config = dict(
    activation='swiglu',
    positions='rope',
    tie_embeddings=False,
    init_std_up=0.0316,
    init_std_down=0.0,
    lr=0.0172,
    schedule='wsd',
    decay_shape='linear',
    dataset='wikipedia_en',
)
Each number is 500 + 40 x the weight over its row's rms, rounded and kept within 0 to 999. Layers, rows and columns count from 0. Numbers have three digits each. The size before them is the row's rms in percent of the matrix's.

# down: layer 8 MLP down (transposed), 1024x384, rms 0.139, rows 45-111, columns 256-319
# gate: layer 8 MLP gate, 1024x384, rms 0.223, rows 46-112, columns 256-319
# up: layer 8 MLP up, 1024x384, rms 0.24, rows 46-111, columns 256-319
down45 094:495534540472555494525558519541509544522511484426482504496477489472467368526498588520523532504471380506498544445485515457512498466477492483550440518444516500495447522478495556472522468559486484
gate46 090:553478552499526553476548478506481532485570472542549563511470509432538480548486557456475439451581567526372487450551505548536476503486517489528513482467461520489464469454498504538467444517519490
up46 089:494478519484462460552431456439533496492587495502417453542477532444554482451491419514487454479554546449506466504521542555409509516461549595553457447519462529508561492509476494517563501527521534
down46 096:558566540492455487477520451448452440530543531501549523428527469558513523524496597450451534457554546567482465537512449543516530522471506448492518454490490557488445506492470576523483546555508437
gate47 101:561486408518533527439511501510512555491556463487543480488470569546520473484544457559511495531543506498520521487501510481520529519517460517464521502472462493523469567521486454483464431518464498
up47 103:499501491463464434404438511477463536482480528542485528527524550509517492458506498523560516450440550511460450493509579497489544533423508506524499544476421473444500504500546444536548573495443492
down47 105:495508539490467449514476446504454526514537532510484537498530497528498554430525475491516511537471463518418492457509482503529502448444546542472496417523504537394497526490499572537519494514486508
gate48 102:382445532499497529438496484476524523462494548544516488560530526549486543472548502509487501427477450522506398531501523569490427485442408499578529511492505471533472494566553525464534504420495516
up48 099:463507463524481460473569394556584451488523563479462489537533481444484539491475507540491516456503481488480534451545565507472490523474491473506547535567490542528552489504474582523499518455502468
down48 103:508516480509503414422517523495546516507439476573556422474531518513546500489512499484579552477538458555516520541490502473531464505546560517469465533527516510531495496483504494485477517482465499
gate49 101:452493472527514557467503518507542476581397463575554550516546541494507571501482508501505508531455566513558471458528576519544527553512481503542492472532552539572569491524468535467437527495530540
up49 095:514499494431516521444387544524448601529493449561482509445469506489569516567503515446539489497521596478517518496485479532533464578530466430510565519451568488538520510571503479448481524464484412
down49 100:452484460478503530464524435475558569540401468520538518460454526490504574527451466474480431553461483505470479560519564444502534408426511509556507531516526475455491467492563491531504459546468474
gate50 104:445554509481495484551501491473487511558523543485440513528465520477443516465576485495447547585465466473559510530436506462524498472418500482514559520461454478435523435501538531438497511529503522
up50 104:537439551541456511448495426576506456481513503498519536581502509365508502532512542478513470523438511520549476529539495508462451558462479470528580575441521493493530494572494471504491531516529486
down50 103:540474570491576551461426535419547558536414548512509534434530472499509573600507494506497459470475528475528487497542540482502543461480543550474537516460491534501528520463476488519506552568497499
gate51 097:498494520550470475485489463516555474499482510574455492516498518475442514479503505532552450527461554418466611470521518506476507530575443543444482485557439538617514609551534428471517443475547551
up51 102:505557448477519528509465460479495510444529519483476457398541457548503487530410464483465595514502495588476399457565537483549439483456501508527514491412500486532546515467500459486456504507514493
down51 104:519525457539547478455484506509429544491550409521470524479464476546517446522481528502463509422475517462439465468456490548517460456530507467445496553405468437546452531533531501510502464501473488
gate52 102:527529513459546611515446462520442496549397497443417476418582503450487493490550477528553481464510498467471604470501488525544497543493483417480455522506456524415491473465554476551478529495486488
up52 104:475506485572510530484501502504564454591562500450457613480523480444531456440445522580383523544406478525419515477495497452525471470528432543490484502508528487536479481525509481474511452455582501
down52 103:485552555510427502500499542493521576490507527568504553477478498483487410558460508520561526444473465578473539522502534535527510509470541421515485480520416544446468448481476484541519497492537497
gate53 092:532425464484458491452456536530496545500391585529506464510488507501542418525467483490530506566451487507500526536453541544483550468455484527456480521547481468572514435504506563497491447492535456
up53 095:510456467480499496466533493426429467464476471563532575427511482427552423571506475532453485521462453549479504513512455584476518483548526559495483529504491464483482509580459457532525534533528503
down53 097:458559440506543574476503477471528481475495523520494527560507476484527453559549502511498525599450426467485446543438512480554524505479468474584446445521504527497477522551489479518466516460419498
gate54 101:534512528520541529539510578512437440529507539512553419439498499557502616480473538509520500532509538448545485428509480479502513449499529545440462530485493403451434488530502530523545519461413530
up54 101:449515442523438527487462485483528422476502514424410457491440514501428563510522479473501512497543457482467464500499512361452474501511501455430509556546478484487504475445563476544527578452531525
down54 101:437520514474486506490471501494488508514505557499427442474513486426535455459516547447452525497442471485525526533439570432469530516499565482489510501513526428526505578484540451553577521479506451
gate55 101:564515493496452445476513466470522519508470532527491530522438521435495564479497465503506460484496516580511459468540443542460561513558486530485519525558537515500452513533480483505596504415566496
up55 099:563511542549423463524524520528505505504453505548441469377447551582547497491475457415578523494510462456484466515505472481459468490538517490469543547462401557447442486507511490507461529498600518
down55 106:417463441515435605533499472488544469496537486497457447465567515496602451528486594455507495514504451563471490457512570483500544571536518607522474574470491514457497431475535509496483524486528479
gate56 106:495524514500504533494547468570558463435438559447494485497518528476470460490547494508463464552521477563546548459487500460452439509526517465390507497476499521541520434415489481506428441443544504
up56 103:522485510524467548439461478525506540437524554531442488521552494521552550470524519482456465488515546522442451484486452493516469489554449532472394492448449449402579453418459439579514463460532492
down56 103:512474501583509444485532468472570470457537527560497478420422548508533536485498469521544568437462504516482521527475563523547481488463487477576601499497511511550452541569505525547497486506489457
gate57 108:517520532485529525500540455481492521502533490474466540521481546427550490523506590532552433478456560428492428465562479528459510424527536500446504465556465537552472487537504526417432517480476539
up57 099:486561518522499469579492480514518462528483474553569472550472567569515481421514459470552489545464511520502508556455548547499478580447565457503503536488547420532532557500542506535495514506482541
down57 106:534484508561515524492474469442490527491510476512482475461469531484514502467507564508540449477588534447466436546518423539470535488516505517500501483458454530541441517530506503441507509498475472
gate58 106:497511483520513448505464531524473585431514545486466426562510524455450521536476444499563494492541525518493502484496452452440536552513513537434466569431480481523467546554528531491585484477423474
up58 103:547443490442525486530437466470518464478532598505460463519534565414454454552498505532560464485498530464462442522482566465513473523462471543422476548493490522526473550456532487486470457521469479
down58 110:510436489517439473533503511491500476459487478543465505517437487452485457545494514455494559549493456422470446451486539489501502532453461451510448540523488511483464525395523486455442446487503539
gate59 099:469571510508491523455506558488462502556482499511480538561566507518493465500505563445465444430482563542403511513547535465466593484490494499524548539411526472480510492536519538524495504489470453
up59 090:467492500488491490484456445437530501471548451474526521474413529508446555561508525494435467552471471524489538484416555467535475536544516514514514502523506565466501461514557465435524506523406514
down59 094:527561495414548500448507547555551477496551508497504573455491533569466554528538586556513486544504541542450462447536548521486470552523538484511522499511588467515422519440487480516539530474547512
gate60 101:491492481417495571497465500438496504527531488427501496501581548454487463445501530457518566520537516496469520472544551424511479514514541535488447509486437493544517546530541477516471472609502513
up60 095:442494482523493490458446471540463443498463483484442523432474509422497385537508527472464516469421489507486471500500480509465538435471460490492508545426494460533449530503479463476567534481480504
down60 096:492495471433468475485515507489472469449498519569485506491530509497509550472514482326554504437483537484476536543544523530566521431498556541468448498525505549516528484513458480501479508556537369
gate61 100:394481533521513479485482537475526532472566471511533547426494539461452498457509556463516505523547529534533495568493537493512508497553522548605497555507462482518507514510527512608445506539516530
up61 100:470525469506507498448529535502535462531448584510542525455494475510449486550486481574525588445469508538491471497469517454563504494517493479575452530506526479494449525513435507498478494456502515
down61 101:557583413528464428423515505473474545485522490458473497583517530442493581429510453534559501505534509543539487503494528524522493515501507517532533505467539503528466473510522475512513413550549455
gate62 098:484526509511471438496600570465475556553524514417553479494495454484472510496567457450523544523526513552463449479530586429530421546462485534432409446512584483491502553558484514461520531445562535
up62 099:522480524594493432449461571466548478534455541524467565518471490516484524519534505575462557458481484544511557513495495546473480480476433532574533481491503573500496482505516512530423587470540478
down62 099:558455485533519521547492516484544510473448549549502501510523518476519463467529464494554562484403491546482418532564430502444524536594501562534537510500457430550521490548543473531468487505478481
gate63 100:507507529480515582477512468610445504527525535528504462498571522501463513570493569487521444538480507507457455522563513529482557459510466550479571534510550489534541466495493463466445575527496506
up63 102:439508446513510565510464469515429541540540507537490544537454495457527483573489485541499482523537613458438456430561534555407476485473400407435536513447523503421535458501498517457519474575526496
down63 099:472482467534511528478500506492436493455520550445490535472534499529482570449481547594520504555509515532526464539485547532564441486478489506511520540503348520463521496483468513485496527535523513
gate64 101:503482498567517457513479557493520510524502535506514524511504516494515481480536481539507570546524463458463537519524514503531509539484436562473521525516481508487481498538461562554506509505518543
up64 106:526556519426581474441533528558470520465470535505539521472504443517524451454590522462475517478463520415422586484511521473536537453522415549452534441506531507459499412451540469486507459501451555
down64 092:534497551499454515521468527533511480525519488455597471528523496515584562470520405521468517519523471392443525513546514454502541465527514546471535536464513433508487452525510533526468560516477553
gate65 101:449561480461481471515517509490515597527497460450523534504542434453464459479630536504532426471511485496518506494499483451491527551506503539462534571497503535548527569506472426521539509446490440
up65 100:497529513479513509527445492475495544411500489532556513473521541483426465505574464465500561495464547451474542456481527456481494466478542438516515561463454501433476536475486529462414454474499543
down65 100:481530430475514477502457538502471461503523481401504412463518512476391494485504523563456422515520530482554461513529500516519447534507477505442560505471492475531452552517524466445491481449549503
gate66 094:563508487487458546508470391534566551484430510480545502520495435473519556510488533570556562497544454518507543518421492471453436494533557463480477461506497508510541607528607468496516484515473518
up66 097:541461456477518542420500464436541515577445497483465500475533567450471432485562490471511452439481446527443531508422516492575506436473463464492510429503534553544481562548506496520466519576491499
down66 098:484537497561471531506447474451529465509492488435487584492527530489558561503537508525518517497560485486542522559494418486521482541503469507496570496520437475507531442448530472486486554488489529
gate67 101:517500488566499547411508477542466486368504496455494471517553487533551503519467435485430578497452526516469472493504532355513476492497458496482529502478481533470524491525505477506512499505572572
up67 103:466485465372495532521465497467509531539542536525446543534516530480472456498467584568498498416430456519472533464448510544487410514515545585534500502509450504542618505478436464490486525494388582
down67 103:473467529459531485545468461501494451529456517447556534494489499478479477472556515503565486477574491422461430462453522480513508521536518403569450466483501501462516526448521508409461553567469543
gate68 100:536467497538514481507504447458514520488523515494519422489475480504482497496597565448515517517505443508524522474518528496573382561437462442514535515467477465410495516526503458465486456519550415
up68 098:563548534615505506434419515490479484504493537517509560485476486455499538512556561476482513515445463517494464491489522483555464441468531472421477565488490504523467592503480492549576464526466511
down68 101:491538601470479506478526556513477495495534506409570504503479456432487476458473502502533479413574514451535492441466520496493533542636477521477458521490484469446531476468418518514538480498507488
gate69 103:447435464527505495548483505538454480498558579477515403546538499461488422522456568429538568456489507485554547508484449497484504510483461511455517539553511489544543581470474453511460503457500502
up69 102:428559426535542487499413502492441507494483479449504441498534465544415431570509425446515445522471453480567520556508539472506498466534545507507543592486542464484491509439446494527496479504516532
down69 104:554432506521489537443525578570477451479552471462516422527473522466496458507477528516549542424538562456521446528557532473543577477460534505556401504573527526513543468528481505505528542419454468
gate70 098:473509490445461513522437493515548543542540537527509496421548507510392462562505520543540445563490486507509495478534568575513546454525458525516496506488540459527496418480487536517512493589581526
up70 094:521461451498444520408570543474525523447517507482466546496461511448493405449486469504516532443528423490475450479530449437439477549495516456480494519539443468405485468457551434548489561501540525
down70 097:515502567467443535579572504519478510530501558446442445549472498550534413518464548494462516496482527478450514490464518552453412478495528572485433474509445528502497520477443512404485554549539514
gate71 099:578492496498533481499510518448462481564557481455496530437520541563497501502509566559527461491492447530481540514452576556552471484501475542461536584518506511545552478537478509538494614482432466
up71 104:495555534513572525499498506470476530447573582470451507520475562488544488490506532473510568564453585513485492431490501553502480555449421527473458490499459527563499490503459480499450512540506563
down71 105:575441520486545545517521523441478476391437546491464512524518584499504593493581536441499553520525490543455568394556506465579497483448486479489532581471514426537484500421557492526486505507526473
gate72 098:506466518452468478530525474502557471529527440536521541453440510547488510544481455479496404487507460470427491519527493526515480582505537487448465538512545556520497517442486486504368522502553493
up72 093:499428426414517450469528454492452459509494479550515476389514479502516553497474451388527526541459529494419483560509537419442475538481414472475561466532499486457509497517502470512504501522577485
down72 099:482457626548449500447475633499417540530520545503570506523521462532515448578516485506542513516472507507501574474499425484491517503465485506433476492532526506493441456487520523498541506454502437
gate73 095:460467471479510485517509560455467443543545546508417478494515465491487489466513522479497520545593588421557482484531564524531537483426454491514465514535511494486488523454476469523465449508468414
up73 089:442488523494510554481489506534498501498499520556489536544533496551486559504497520535496466512433528463538458468455458527504532548523449419504437367465450507502474469487504466550436449562577478
down73 088:530503519482463472481519480472504569513462481483452504471485471551507542521477494517463473552463494544549505532523498468549461529498441507520468463493451501493499560497470590477546528469492512
gate74 103:456504528497473490562558483488507459453500520485512468499541560449489488531487492491511449472567457452492473444446490512528504479524457481553589466466531464484492499513507454469563441552457516
up74 105:538486471448496534440496500534544506500496539453509440515512537471495485498491475515579458460480451488466491519487486511556433439575467549527528506534573519569524495450489487496471519572407505
down74 106:584515541474490528464550444464459474493501553544431479462467521490459501533515564560552487470499524456486502507400472507570528459429484439439539494531549529518574458447517508500466561514523556
gate75 105:486577547475519560453452508504502499566471447540500478424627449515533539566481479512479504486511534533460489485510517488537577466545512559491513491541499497495494498520555505511451530484526519
up75 106:515488554412490484487514464509508596513494443536513523432498551490474512521583485435475485478493508519540484453445536488477538557533489465507590467518527511503480494435508479470484446515531520
down75 107:502515459432488466471514465519523480556501517581507556525500495561568471563534464441480556486478547456521491460568501481541609488531432499523524517500525506430499435485487392451496485460524502
gate76 106:512397521524472532529474541476507524475481505520465482475481485484534498477513424471564477449521512452533470513461475462439551446494562485519495455477449498534534476523609539474519502450511528
up76 106:521427465522504489567576522503522538481464576564468477495514482453542486466568491506484505449454564525507440516564521473483512506508548447524475494477480600567527521438541531484509523523466480
down76 087:521498511591530585540503513496577545457468494486495474548480509496498404494459486531458481509496473440487459510502425476456508472522520507518480475526531456471456519515421534461512471472435441
gate77 097:453604496488469585456531524557432499528490516567506514492524400566538442536544406559480444504488513496442561463407434499523512427508485583549491567540497479558416519512526480489478546436484469
up77 094:546462450481368523449506425588496513581505503485497504478497507503469503535490496499503567494446506453442527498489504523434448505529468502527499519588485553489511478487456454483473511534519538
down77 102:491514558516548438474475577427477543501549517483516472539552541475514565456514509490559421516616513470502480585466430507506503482501495473489485462510505494397482438522501518470482458423500548
gate78 101:410464455537449444520503561415518528458555475491507509446447554485511488534464518474450487519470453425449504519455474453565534493502519476540508503534572394496447471537484443484486535474600532
up78 101:478428531508519497475547446461439493427456398493471421477520422535528577398490452571518509524502528519505485478568503491508606556526411512533463434495568418494539463530522493521508479528526478
down78 101:494530476504545503468488537574476547504439485492600461415462485443414563573476466469493477482533481471461560436588471594491570506542521486468520511527465498541499494470494549511499472517493481
gate79 097:433551445429497534494546490512480522481497453545533542501444440498461492479595459464496459509504447455519550517478482444453411396459512471513469492568521399501529482505504440607540468547499435
up79 102:503459532501467474501541552499456454530493545478492504491477447536509517459501519495509484473546513459492465550551486518474513509483527561517452548534463437482425474479508501554560546483527544
down79 104:479506531492449502445487481535500511568490448550476553553507534525508545478529546513444477505521429484557476500502419434528519494483576471517451518464507481496487534516516477490510526524529520
gate80 105:505484507507587527520483477504522538490533472447510478580449493514534516522489507521479466481520541457488474510477521422566455458566506439469442459551475511554528427570522520529512463530532561
up80 109:538468478493453511478399469471512485463537469463417486575507481488446507438444459539495442500484551519493476500506434501473522510502484423592512508444512471535463567489501504569496542466484508
down80 108:503549500536512464516539453509495536530493491498493510549572495477438439492528532442516513535468490549539451486496493542453450501503523493489461498532504506508461504562545455515507446493497573
gate81 095:471558500446499433530465488502442470563425480474461493524463531406480451602475516467487460462454491460499441444580453528504504495438487435495452481449450489480494507479455537526524548511440506
up81 093:555522534465504522510509467449480463544527532455435583574504490470511456536436475479449439442466529488478436481498411526514501529548523472562573472453486515453489487445525481480517526505469500
down81 093:475538555533463544506505491526514417448566486563470532459542530502442534481432547490522511480473511470502470509503471548527495533491558519534404503504477544502467441502569540608475465529487492
gate82 071:533467465532543544535522501469498508497507501506462504461467523496535514462486512522474535456543493530525481533486505571493492515474497503505492620411474492445380553447482535573477492476539471
up82 075:570465523518536486553397467500504546465487525537477425510482511525540614526493570470479524490538480549509423552452449522438495519471493522531510522471489480443418474502481517565489536502559468
down82 067:447523428491509580524571475501474437519515510447539531546477552394511494598443524583461478462461448419495543398588582491488477552492479459532488515509547506504525546509549525466549505530429515
gate83 102:460463587501533468519415517492504461532537411493479446508453517548389461440484522512517504508457515442440514438500584491512485551544535510418520491537538556573499470501476500514485476550499422
up83 101:427575509512483498514527564561549509490518505569535481473492494498453495500557542487503569497475458466522559481454604451504451526518540526615538432494530542449502514487468470449452510449543460
down83 098:528492504529441512503541537470461517525590537531526430479481533505536518459498543446510523484529519511468473427480521504555462554481539484498509475484475508481511521517472507469593475492489540
gate84 100:549498500569562472533426533587525576509461506480459489499528476536521481491452537524466499503529536460443499516463552467536462538551555486486457552473529469526536566507496516508434448477492472
up84 099:482475490534534460498476518486439515484506393451510501470443489453552488487460516458421437559524501526484448572521557518485433530475504435606498471517520452535465474500497466448503460532548458
down84 098:419532464457493585499518554472466481468560430483535528501505426530508456523524573491520536515526446477492564640556438529530545455453497500508520483478526479551470490450550551479590500491515497
gate85 101:471459483461463474525468518434480518451536540452501517532487494529385546534464542506492462514511568493543494522505392448495557526491482470486441456520453534591479563466507509477573486553530454
up85 106:552483488530519494506496477594528515511444472522509555523555500538499507528501519521538441484500526461512502512487502440473522518461501466571509498526527459532551495538488519492497548533492502
down85 108:466462488481558576486436503526504446583406549454503547438487551550518459460519536508511465492455502433480481444497511524512528505464547452492562523496535529491512411496470484495549478527475467
gate86 101:512461498505502464525488513451523561512446428502491464500562500525536428486534474519514489484572579519480548434431496492483475511527507482564440477468514457558539481513487528516497472494502442
up86 096:464486533522465542480526540515559497470491524563562494570494532527514516489518522492532478477510463487605431554550505468500497498551520525515550453513506443456483503506494525484520488513434506
down86 098:502455473503487546573480603523482538606507490528542548497498487483505495469512508594568545478510502503555494567459523554521438527486538444537550533502550527482557462463469521478486510502478464
gate87 098:474475552507529503457448487492527475536529507455525450561448488470514454478545515509521518505529445553519477467539546459567410490547537531459473507489482520558539582467540517480466526498544485
up87 100:477542492466523482469468516498494471534517417492526496493554465547546524471500531466436560481553516426531531456485499494499537584504473546493539447531458433496541468443495430463497494492400583
down87 097:444499481469465543505497500494454406559476479501484586486523474579510607553479472523483469425508504483528473479501480504467568519516457477493559518482462510536458453491485529489519525505539503
gate88 098:507481468552433470453488460470484520524470471510495513521536504476492435527562483440567501451454463538565538456528503534502516513472542559485529481494521553536531471497490535471435439526525518
up88 099:459519506535542419546533502491479549487522510502478507458476473469495436491473458475528491490502532476492501528513525465427580504555435438525474536465524477530524507582522424408546590514441544
down88 099:470520510436491499536485534529495453449485501486469571467487453532460496593424534496560513492540559482461488520575520490483468583504505471536473458494587501506529546477477530445588506552523493
gate89 100:459484534485524489554496483455530488524503439465499500537526415506497462500529419475483496502520449445517548476553534459524417502467497496490558448506438486514552537431572539545413538523467492
up89 099:468551540522451517438464472507591431472466476493529543472487516530502517507454538467516518543479529574500523586480537555457504488453479467469546576476494482506455459502488479470474495462496542
down89 101:496534491551496466488538562550439523500481461538502413483452503550462425512485498545531472467497468506472533474484553528566487486482513520534435506535558546532499547559490465549475484513482447
gate90 097:525483485498467534540537548518458549452584516500441453533551497497439507494493519572545534488496530511484468574526448481483546577466468496481489511504529414425515512468530521516441479486490501
up90 094:531529508562493515497463585503525451586483509544542519491568490481513497478489533516485480515535622520504569517475629441515495475519458491491542549498475488550439513553471521464573541566463462
down90 101:488484495508578447508456493544449454516549515497498446518461477450483467490524473487544494430489514494569488509486529455595452443574551478420469502551498522451558513538508472518446473450482550
gate91 098:516537512459538559539465479432464510443498405468470514479548577497486519572486408515438499517483526446471439503524559454442498482500432593490595518503482431527445479514522535534551519580479431
up91 098:542439510493499446464464455526528502497544489496454536466500470484493431519576464476486464507537527450523505459434455444433582512559479495470564439491546483550461460446603568502544504524542563
down91 104:519476467496529536540442464478482502503542430485462502514497466530501536559546490482504544487484603432464418466499487560449515556507455556478518523549521539503417555475520470579539490484543479
gate92 092:494482492530454570507437554489530483497513495505525549489478412448518501601420497528462475503541559502519567539447564511499507549530441537506478512490413513523478439522530504507506492460536462
up92 091:528463532588516515445582497484568534478520489497548477481482491552495478499495438541493579516506457516462466475495553480521489483514509490485546514522503535477550489364508534533482527494489477
down92 096:490563458478459522451528444536506450541480517463489482540515463552443485456461477448564506469517486522470500490534506555504504507490513433469432546465483449492496516418512531508417468522418455
gate93 101:523423508483521471503545593515473470496506474462479523483506449515523474475436503450452479506520431448466554516517467611513513531477453517506396520461466525523521505449485477507589498533466549
up93 101:511463527513493445453485489503495471497493570518413474538472476502413468480529399491496472501560509514509504538497479519486591497486434568531496515494515496487516493500416567540512479507433523
down93 102:494511482501449488503511518531491500465517538489495498600486532464537478503471497513450405524427502448521498501484488445546508494510405495521475482480567493585497476527529577503526482453544447
gate94 091:474441440439473473518487553516570435578556502467466543436464481522544457430514509543483525424502514510465458417488473566477540521491490457473585571524525463577478484532562529508417464460537450
up94 097:545544480535567444556514559456569500481492483461515531430416499489519477504489482548499435497521515498431414471454438485476498468531491467523527504550436518481472457583501500437493435476506471
down94 092:528479527555510511436497520476484507478566424499537473471528520491499483508561467500537445520508521552619484519465484533532490416493585503498506489549483495452484566513529580497505490535430507
gate95 093:484503443548452531435479460403470528472518449562537551504540481551528434551498512448561535433472528503464516543481505414574475461448520445455542542425473451533528522508485475515452493461535539
up95 093:461537468523495493486505447541469558553514483519523551544435506521486464501523463469452602464458498507490527496534471494531492455547470567449493523545467487494508514506515485481449509480451486
down95 096:542511483535491439416485504432533545482500528431565437555496455521462480418544538491465532513484520514523476476537541541515523466475414504490493515527522540536456544518489516571501449480524539
gate96 097:545431503507553438539441559557476514518528510414539460452428486478480409489497537458433535501500503429559460436472495461467443529455497511530498525520548537483495513440454479569464524496534464
up96 094:508534526556514477495469510464478426487500470526451488529489433501579553451448499561540484503577454528478608472458500539577531541528515458488525551475449559505467550509461542521561482511532505
down96 098:518470472565473450577483453474556484563429421545566481479508516547532557481498452497502461460516478515491597536479499448502466476499537518526481462523497510581526503472495517493431514464532506
gate97 099:533492552405481507483397453533491520553457489498526503550497470482489467559500522493431461461475511444473504464502447429504471458521513520543488518527546492545502404484553503504498530570563459
up97 102:501476470523506414609517524521480509401436452492508528444476490514491527453502494480469557466501542565468478561492484463551479482578460512578499528504444525543518545566517459498422533463405566
down97 101:517544520487516486522570527486514554514492511550502528479513516514487589413503382507461514548520545510528482502538486501539451522492533544480491475461519492466505535556510505524491560442439476
gate98 102:469501515479467586491533484518489484524502536501457535501452457497520490460500501498534435469497501475549458533451504454519482512531529541545480557591486496511508560536506503495508510479497538
up98 100:501515495555452493543480502535444589568464484489509514482475460520565477535424500488410509545500553546554496506459440514484544530522512446472509525542489484473446496499479478515521474523491584
down98 101:494554544528487400482515538459520438469474428479506470496496482491518414474490492443505520523465536520568512521551480535500512592479506501527522545443496490459489546501537503531485609493468510
gate99 106:442605557513520521475431477511498465524565577521554476459478508503481552509553468492502546488493505487545571428535519504458525539554458444530513507606488557553461585470474403448538509519505522
up99 114:551548463499480473527477465550525493533505540402441482442408571499540458483493499453529480586458572546441425461422508468401532492500512470448508476530509462465494474470519555544478500503491509
down99 109:497483519492464545597467485535482539508429582455454539471545518494507395402502444481456473494509461561532521443524449445445478534580438529485532458444453493513451492571509469464478480469533439
gate100 108:488525501512502511521501458455489479479492467489581566537565500479516471499498473500598488515579585451482555427470449452515482528477520544542488608481506527483526622512509440488488469527480506
up100 106:505444538496434489459514496470489502504515477481522490501485506494496408511490499468530584480514415490540476504451465393510498489510540552387438558495475517584489470523466475462460535428493510
down100 105:532466504425416467513503508526525455459523488478406445537517526580509492438433534565564430493448489544528563436531446465498446416490503539463477488516556512509544468467521502460496504510530496
gate101 102:488515492450500470484477569532522560481573422537492518545546548507442484553554489429464593451528440574481499531496547493460538485483513478494493511486452490548467510510522457498475447402520525
up101 101:531526492478502550457500480474495513520460481419508486504549501565437500478522454513519506496506483537515461553526497485500530527509465475488505432532515510464489421512509484557447428546398526
down101 105:472524478476540511455517525542455518540510553430424560504527510492511593552425502514434445506457471436505505453495536441420495571501505515472529566505527454525472396517478454466495450471546503
gate102 099:472563511505481580581517542506502525498428581567398432468518464407501523470510488485478535532455525484462495461513522485479551531536455482518571481522478499450503479488490515617477457509452507
up102 103:509555447538527597495416519548515540502534448416505519541468525539487568522521528490505501482493510499479528515522419565520469482463514459514490473509531397492519523499433523535446516506497552
down102 105:503465486424505508520515526492513487501450499472497492501442429583514508567482544533501493552524531474499442481443485480495464537446441497481460520535503468557487451539454447437505480509444466
gate103 096:442471446598524475486538531474520530498469531492525457515450472443510588453529476561582471459538510508402575518495491430427576547487461513480448422443463459442552459506517515467506509474506493
up103 096:479457532518520488465478443581589454484504469547456564501570493460489499470465520517515544536489556515528490540590505506487505489509454520559483526548553503482503551501439488493488481442479516
down103 098:458468523509457398482550494610517541461484512419485519518473462478520403566547469472526521466521545546522476490480470499522427554514451500472465526504484489540493563547463520518451497502579554
gate104 103:537566500507499526534455535537442551516494474508486437543508418490437496500444527488431460463526554470470563446498487578500493500499524505396561476535518527504488508440423488496491496532511460
up104 107:478505507510491495585422526478456530465523513570581484511490454497535415496419476549431469525427551459462495508495515461468496499480467481453533486529506485523510509492491524484501557525548451
down104 108:480503565507447509477518507482508537503433448533449485507455516494507508504525488510445501492473491474476376474474535447527516518470494469468522481479531459445524524518501463467459529490478530
gate105 110:446492522519447522544552544534461526490507488382414431474544527468457495510517520549466466445477549495543535517514517566483478517457503552527507489466495435478528450480542530535469426518452480
up105 112:520451474430470426495467497456446500457561504558512454570454554510476503489449496541515512524413474529446476509489541541496524608631544419525492453507482577556425490577479522539425559515520511
down105 075:490506503517524485492531512506449506513507515508528478517446546490565694484506487547553538481463509549504501594487482506499502491480521515478449533519469486475530464509493503421480493474493475
gate106 103:567385537484418490499528482523538528496503476415519509435473483564509451513465484456534517534507487517461462453510546512473490465461433574491447457511490584487465529455459516556466498477511494
up106 107:476438552470479470492511458536470518454505522478507469478457482529449495488535497442499492488478509478571561383503528402445508522538418489402553502517458572495472497518500554477444555519512526
down106 109:528444508510528542440435526496475563500492539507514496528428496509498456513421477393469484556475485435545482544463500488460584435517556507519450481507532461543501426467528526510493545497527470
gate107 102:475609511562480525522450512537525484419532426470488422524496551546505483548538535480528504505522514530513532409537478487546449495479480474441554488549517507481474521501533501509531455537510450
up107 102:492498494544554451517513447535505557629472462601473596539435562466507532519467532540520542473495558487499446483496507485547483502479560522622475472486444504541489508504475492527494500487484530
down107 105:554409513511507454505518503407528500524498497493494467521512459481455455514474446519607444429464510469603478540579426478543530412467495607495518390469436505420554494511521467541514435485565535
gate108 099:540476519560488484466513477469466486559430534499472498526527502513464502483512493483567516464439480457513533471511451499478546505538462501581527477594490502524499547541489512511535498430517583
up108 107:495541565545564507484491506457525482521478468502550494549501461494541517507530443436445475521435532507557505472585507510509498395491496482488457508500579468476530507459520486449572503447474531
down108 105:453547496531495449553478494544510501475474507443542440550512422521528558501492527446459539541466417468474491516382527506541461470452480515549496486509525466502470497464546472503526450472534492
gate109 102:503548511455530519496509477493518491498492463505501395580515506533509495523481533462501572455484473500508469511477497507465465535528460565462494479555603508531569520499480475487497511467402530
up109 096:475558568462524532532485483510540495549484433506437426523501527491502531519428568482487558498479529552493502475557476468518478489495415451519465547528450526512566473481510508519464504490484537
down109 082:516493453506426471441506513455538519538423556459517505472516547509540517476548436540510448600564490503476440458531471483502494463516433510482466449491454502491398555539500486490484539506481495
gate110 100:444535445551466482523526474544504529446448566492470471451436503421514431545487560494492485531520545530538451457501526494480506506555455564479441519514549566501544500505487478495485541473377520
up110 105:439489485458518469504545493491522530478505522493502568441523513507527411495564556567473491478542503467571467460472504520489560539539545501520496476472463485476484489503475433500543495473544463
down110 107:470571513483519560547501509526485506498479440426494463532561387589516531512491511522508519510559460472484546466568528447483434524481501518461507484490538471447474462526511437503519495517504441
gate111 097:539419506500553446478457428473539566550476507462521507497577526488463479490480508521485468479552488513462520560490487460583481473488480489507349494534479516480521474470498491479449426467465543
up111 098:506515519487483482482493541478513492556468526593536533543525507515464498523474537554477484454452561542461422494539506586466469459535469505550537523498450518460558484465555529490542502488503470
down111 098:536549532556619514497485523514505551446513465425465488443530493470507468523472470547521453487526503456494460441526467536542448536544465542433507606495520482560488475510441503512448439545510529
gate112 105:489451477515559489507469491551423490510480455515417539474543496545506519513514518523451445471515441416535535521499551507598529478482476571496514563504408493434490559471508518540528501402488502